From a checkpoint of a small transformer trained on Wikipedia.
Training: a variant of SOAP for these matrices, 1296M tokens.
Each number is 128 + 32 x the weight over the matrix's rms, rounded and kept within 0 to 255. Layers, rows and columns count from 0. Numbers have three digits each.

# down: layer 6 MLP down (transposed), 896x384, rms 0.157, rows 306-322, columns 256-383
# gate: layer 6 MLP gate, 896x384, rms 0.149, rows 307-322, columns 256-383
# up: layer 6 MLP up, 896x384, rms 0.16, rows 307-322, columns 256-383
down306:122144139106162120090118177110054143140155094090191199135129161081088175135122149158085101109120155118150138152120128082147058115162126113164157201178103117129142103157192178143131168151109146128165100158169121105095098106200136154210124085109160122172077119084109183138085106152150128160171128063122118148175064095190076140136148158081131131127176136123133150097181148096120114158176
gate307:106161102118161137144089080153111128130103078148089163117145155122160078092134123152096091134155163090074186177160110130107104137112121159095172145143057151092128080108133098133138114098187148082166106128084104150143119088071101114106157085125141137131116110144140134132160130121114091136192181140129091120143039172150159154095132128064187156183171106141105106200131163127176135166061
up307:102152063140118133142088161099132067132111163117111190121092123051160161155150051131142168092175152142052172117112109135183091077078091115131114144136104113144134138101148039186117078136112150133148120142070157104120177082121069123159187094183118142122113110166081119183092098147113136105193176132110127072133149151141105129144169164148131200124196138151162112121129156137102139067107
down307:133132087163156190144170077125143114138130134105095113105172119112156135125141139118077141127158126130040173138135122154188132130129160109155135125092122101125110088165110102095095105160155133124106173117142160092143122171122131142124164089154091109087153089182158086161095120172159121077131167070045096125082099142140129149163182053152121091089133105077172119176168122125064107163160
gate308:170129167137083141091068156145077190113189106181024130109174153093108137103132124096091114143200133097170135162081182132131084198181142123034148167142140190098156123092124148079153133145148118169114112144158091122196106116114110123121047100127145082139128150068104125136131121149133167212142142171076141117092076142106084143111138101066146170115142111092104093050139138146127150098141
up308:097070178141117125187096063132135176181161108138150107060122074178129065197154136108123107140091141140122167147143135113096128127095114118149120119103148078158197136124110150097164122120083157129136142178139116200145107167174119135072115127111145086154147130115130156143085096127132151135131150166110163138110111111126098131120102167122136118145104130122146122152148091119112180150144
down308:092125119156109147102155077096146183148074128146101105199124133103161072095149126082104184150119149138130163148113138150123102177121141140138146145174125129128143141133118138142140108234112089113136066089086154130114130105151120112078165152133145101107143164148106180129120162168167129100108195138140204121174122088117005129107116152153122128150119121143157140111142109168105152162130
gate309:130019124096187149134130140150099123141151146134070105065136164109146159099130126107116066162078186101080171140094135119174142162154097099121118182136109097145189150112167119108110128131137143116101194113145194167105131179175040156191068136149098148129063068100130079140092158081142116187121160131146062123118119157144121173133123146149180110169133126143121134095202134164107128150146
up309:131134143102181044104180154124145140098160101184125186130150182104141102210203106180126164099152125144146082175127189077108115088141041167123122123175108111143107154119115067091139128127081158176150039154205121070175047119134099124229140173106154182145183119082156131155092117083139090137114062079148142080121113167074059155143141102122100053067108132192070124133125184135186098095134
down309:152139148095132155174122087098167169093146168140137159145097131133092067198143159114147124131093156117108118123155178121150161142121167166182122158078135106128143119095144127170141158159137167094146115146141049068135156073156160192110148158113199197158086112114154132127113137182107137153093108076144144113135137063225134161131157140198158131110172092135064103155129170108121095149144
gate310:153125173101133054162145112157121149091137162128146114123123144114173152114142094159105105090135135147112169143175112100085087174115119131151105105119125115140081189143169162076165142078122110169153132185145112153129113100103140158082142105193094135102125135112141093144158077146131056202093058136116153126135068100091139145112087128114151166120122130216088131131084127093116131130117
up310:087194113158099106083097149191123139107113142088114131112116085113122118200180106113149140091144094133124087117108105146113144091130162125170146137102075113128195151146086148060076140110163070136138126137115110150085136142168065177117129100152114158117133151147094120084129202117139166164125148072148107155130086112122165130105160092178187161131092197123090177112207163148056148094141
down310:181137087080123078130131075154150099152122123105123132122152205044135106108175133181103109091075178127139137137134103179092182144131070074105170162153123193034132155128085133200142150119160078162171103134106112161093163115140147148087135157133095127170104181098100132184125193137155135123125116153167125129138165103130112137141092107094116103146041103119072134082151129075133102136175
gate311:115144146119074148137113161086131096122146134087096101113161177108150116111168174106143143130094123121061115145086094089184194133140190122117092115133070133132205164120164134165152095129144115101054107140154195141143123051071173211166123174124123158123113198123121133150098095120123086121125121073141136096200138084150167077200162146117113127142126074079153176142124144141161209095059
up311:103149124088099149104141181156167100125112157105174084051181090121139130147060125106089094140149180128118080136108096145152143172122182120161120115150114127098156076113112152156123117191132170182151126115180112120135077153083088164102189077138161090027118173156118150119133134093083135163107205164119179126215155102127137204164093102139124114158106124090059136180108106104083137121047
down311:141129179146160180127078200147114069134193143094165122084153093075168161130077107131133041142106118093156115120139092223107118154093147137061172136109130064098044128076170170089109097096113154149104151071171073111182191096130042095101113131123160107121119110160134096182149165107103098142120126177111154124101103075115154143142131154159167057123073116136157143199155141193137097127116
gate312:182129141099133086095149181092113111080105106159094165111164105063084149092076088181167072133174182093134137114187088165151107120129125117094153140150127077206118152067148137087139121154146122102165146087134160094124117151175112188174081116112106117135107122132118129200065076136049116121128114140059090122117100186096132069107113112133117131189096189172181130088132107099145095106136
up312:135142130057100172102097094108124121171151120100163145116107114107135166111167166089117117116149172123078143119106157139158110166101127152133162116110113138082107192154128155159127104133129094117157138153136109174179086107103176171133092108151158028153169121088129132108118132159085143155210040113127073060134090168112168058135146095119178106122178174069164077050083097054137135098137
down312:125084117181109142186153055128100158131102135079106111105070156103157161110213091104183096115094116136159167126155188141111137137133142187174112130111158216111133128159204109157162085066155122132136111166113125087209159098107082141172139112093148083122106154191109158125189210133167083122130133099145042109106126168167132100138142120092163141152091145122097153105104168090107141090141
gate313:141082155136078158145080140129131126159126119092122141073168134165137140112126141124144099074132120125151128111153114081148135163079114104167108101160104134118153064132130150132135146104112150100169159111221181097153120180194157167140173127147171142136164154147150090193175119163145092155140088130099091141146150126183167104159081125119168139135124098094152103109096097143157189087117
up313:124115135126094066115140101179067174083151096134093072150090153095115084159093120091114170080122123145114160134127141116130095137094158110143148144109154079103109127164152122138158087119125098147142155150080100141192142114096088137173164122097098115149165104140149088157126162102124103145114100138086161104095073136105135140132142113102136089104071209120154161150118155197087144180151
down313:105020172106168211155195145120146147163152150103120138060155127135130140094166125147130085102151145135178081140165148084149129125108114124069147048121152095087100165097119110124186115069148138100144118155142150117127064097154149158148170106202120122107165194154140166101119157117146111074133154139149054145119173104107144169162037121082146165134167096147086081104121099133175110088108
gate314:140094123132105126083094129129151115152171103132116133061175130096150106128062071103124173095098167119165124058087099086201117149115149124152167096114150171106189080109104183152137118089122146146166135119146157136130138125121083152098119119169126156134100175091103121098095156168154098086127111138160143150148087192123167127128109108102113149141155108120152136156140057184116106171148
up314:125091118143142113089176179122154117098136114117132090090182166133159103061077112098144145161117116129204095104190130077143110180177126104180159085172124174073167129119092137097138143160128150163163179170130112141134115132183177142131071126084119139085114112098137120102132119103094077097152156150134120161112135107151124103076105120126118088124143167096091142115137085109182113130164
down314:096128120087105082122116134161158148178112050170158124088090118149129117154129178109137155099144105100103106071147119114070113144137138058146094136047098092134089137095143137082140150107149146217150145127139134096089119119032104093154101152137123134123127141194144153170069127087194096223130141156132178070104131124133155100142093058141115125139158158137120189125175129165084160191119
gate315:165107080147114103128147077104123135106163106185100136157135163153136120137142094120130099121067130139128145087108120062116113126118090109177153146117143109127103136119177067148102171104117144111085105113133132095106157130112156084148111113147159105107192192064117142116122134098111120106160044106143088150143088097126175069126172058148139079097100184150181112040129179104114158169115
up315:119139113154156104088126180106132125173134173143158128103110099156054159149157105155119129115111144135134133104112124100115114100123108123152127151162144141119125095110145115123131154173132109202078099103059134193087076112158091089129100189136149156094153110149101134114138185136144121150140088164127083195121125120117096168147145128114157121086109125105159119180132103104152119128170
down315:119142111084114143158103073154122132126102126178082114125114104095170108168121143120107136189132133125183079111111099155073148078130121081113089150117152160104106112134179153146122140110117147110127183130110077105102101133125110112140174086140095148105163161105175147137140099132152112176104108110120037091142078152150170141123151102133151134100134133078129127121130110141154123130136
gate316:127153155170130142130140180121161146109113114141174163138079153177152165111104141142138114111179116156112126159099123164132122122135158175135163170183136102071148091144091111162140148047113136179083111091178124133151092158093128095136132083152144129094132139132111145120161082145145113161146112128162131152133147140122133095148165155142068147108089223114146160126159127185120038119099
up316:094142191122157173168120080138123145176133146129112186168092161126110063130132143053105111115073120091134063130144157130109158101072115187125108108091116118124112120097172167159092109062120136123183142159131147091108126128139171163171161164176155095101105113143140150139146136118128173042172130086123160109095111123166141095145060098114099102092155106143093095189064108127113156104096
down316:095086140105070153148174133117092163135055101102111069087136141086117116168154099089093145125146109112151116105122107065125132186176119182127109057133137140130138137161139092096168144051108131115161091138080171110099160065116138169117110145123091056148157182103204124157120136126160161126098123164124099168107148153080155142109127112153185133155155120119118171090122146166147136096087
gate317:118152192129194120154116106135140135105130154085175201131180128156119064174150113156136131124098116101108142151174152142176121093090201125100236115117094093114139135180134100123091099128081127132149155136143131112115157113194100085192108134081072162152163133140088120127137135044144176134145141110175073116126120121102134154182186122157142080100130194158165140074145202141095104149140
up317:173070087111115129112119118153140106105131086074149156145167118089165106090162143125117085177136118157167131071168096117108131145058140095182095165094141127083115152151132132049175101146123129131146188143172148122174122116071133126084117065123133127102130142166162120176215174167121086131184138061112114107144069161189134146194171103082144128166114141106139114173118196105108113153127
down317:135102092122095158155159087130184051120057179153112170130137204093075139082104142123147148143137099161158085058123121137117140069131108200089166078134154136138145185113172131126091130163105106117122071116156097063161111113208162186198100097140150096149140122074134151154163159136142160133116111073167137178119061115126118160132106164112161146131124110153064095076118124146119149108106
gate318:111132094111101095091127120130210140111103095120093130140193144156133106104165141091179152133153049136125151149098115139120122129092141121107137147169165172048137123145107134101164108182164119142201167139138105086122107114132112130177131119162062191091089164135068148186142078109160096133125138120151149141110173143116149141191072154135131105136144140135102076116076109137100142117184
up318:102148135087135096146137115098127139114129159160170122068123101129131129147120129133183071132124140115116152087148128085154076092090157100113108155096180147162127124161158097119152137133119141085130086124110137127116118161152080103145173103127083096093120136144155139102210110156133146117119178114198095094138196104075130170105167166131125078186164160124111157068129165115053091152161
down318:125143107131133145181111077155132110117113081170085121111155109061181114128124134102060089165144164136077102101193182157106151161112108049142193133137100156087191090179082158102137151160083096122150188116148085081161121089115119092119128059145073221149110121140092090091151129152072075150080146129125176144163157175132173115103134120083151148127156130099176076148110118147082146093094
gate319:090092096105141158125106136111154115105147136200144156091094147154148105126153100191161241092148121153096104142162136147129174130176070172195118112150140078064128179152120133154145126066044132137091107143067090132168180127143205065110158149106176171145111083174162154146136138085191105163136117144117114132104111134120095141175094150046157159140115191111133189111141099153137161105106
up319:166117066124124157133121092097109147137125068130142240130124079150120080131118147125121088127177208157119123114089146121100166094070157140046128157135158111181109138070130200178095177136166106158124191182125181107095129144134069140162188130121144179101172206118159108114145088116143131086136090069133117169137148119113160163132120133158070133113134081125102184114155176162142140187144
down319:130126127120152115126098132126071120109169110139156101138159088139102093116158132117088087160106117176085167071087117124120149159118103160148119110139163139152127179077138216089140158149214083141112154117105155099090145099135063127179094109109084133044190099068129047142094077100155132140097125101165134111091144126151188098161095094075107158096137165120168169078159131120133112127126
gate320:141150089134122106145072122118145111126099145124152142111153131117150126111142110107142091100169166144106129107132116122136161182140107111088106106166144144073084109130112115142100145141148108106109137094158116114162117169159097140186118077110129109156093140086103141173160062143142184131143132139200147094152180202187149103133161132129082188134134164124165160129114103127135101136142
up320:141140140100124112128114118098108159173151129057071186122115132102138143135105118176128153147137133125127100149155175123126098146165145126140135161083120176143101116142221116168142111147142088130096131125159146120179141170077076081176117073138126119158123145148163138115080188131126115110143089130091151090116067093091116107098130120093113144127125132100152094076184175132156132099141
down320:149089126107190178152094149127153114108118114091131076124077116123117147095141107071086143158096078152081171107120163136179170178167076058132108085145183110102133126099164171120167150070109170174129103134128155095137186168128148128146145079133137152131148078110155148134090128201134139148141122115118191116125168097131120127114132129163093087103134143119142112106102101109091198160126
gate321:144121141093116150119110120079088126088129119150123124132142111208134104153129113098155181163194126159173086108080095153137123093138108135184145119130095111141123106148098115180173081077155121098164118117151168073139195118109080125111091151082178136117148092141100119161144114172107109140148108104124122134130094082084146101123156128073134174133123097082098167166110115145142169117128
up321:213139143135110127159147158088170106146087185117107182113146086110102126196105087108138129133049157121077097158164170098141120130188103122130153097125139147120158086089151123136099149100165165120147117128138161183123082116128132113124154133086136091188123139127046125093174200150125133135100095150138077085102095136119121153090134108120119143124122125119141098172119121113136142105158
down321:138163145131113118099078166112159085145139122144138058156143100098160159142094128155095119118175132149134104160095095112094126153105163114095175109153136106127113149122119129166115105242116101102074137122154058130124102087148091068123123074155120162189102057115111119113110141090116133132074155125102068100105114112145137153095119107075108144127122169124158108136049101125131127202119
gate322:092111103157142163104175177100113097134156114145169211126158167100118204094172207148181097188127139118168182114084163126085136178069087100120097081132098074118199081104099115157135095115070178142153195141187138127137079105134089161138167081142156172162141097106133077146144151102152132156163156164137091120072095125094170147073130208100114183166106118126171200106115132098128098098048
up322:144215179099166121121146103159141091130138043204076104173146079144211016145158160129039125110169129154136056138142095144156169143156138189151180151131159143179104135060106169124125123172092158139115120083140133097055121130179119130136144093184164142146139121146199154165129086122185110112104092148100177110130089150118143151114139113190122149111073150143110123173141161129157039081125
down322:096162155110108171127159105070139090140091167130116114123168172111110074097151161144134114113151077175058114128192108113211126150148043133125092094104120207149136172073125117043078162141151166107102160091175188167127107120128077114150133137153157147152122115171199181162096104113154180117124145125141092059163213078096105137142123156136102077178131137119240096162163155123142119170070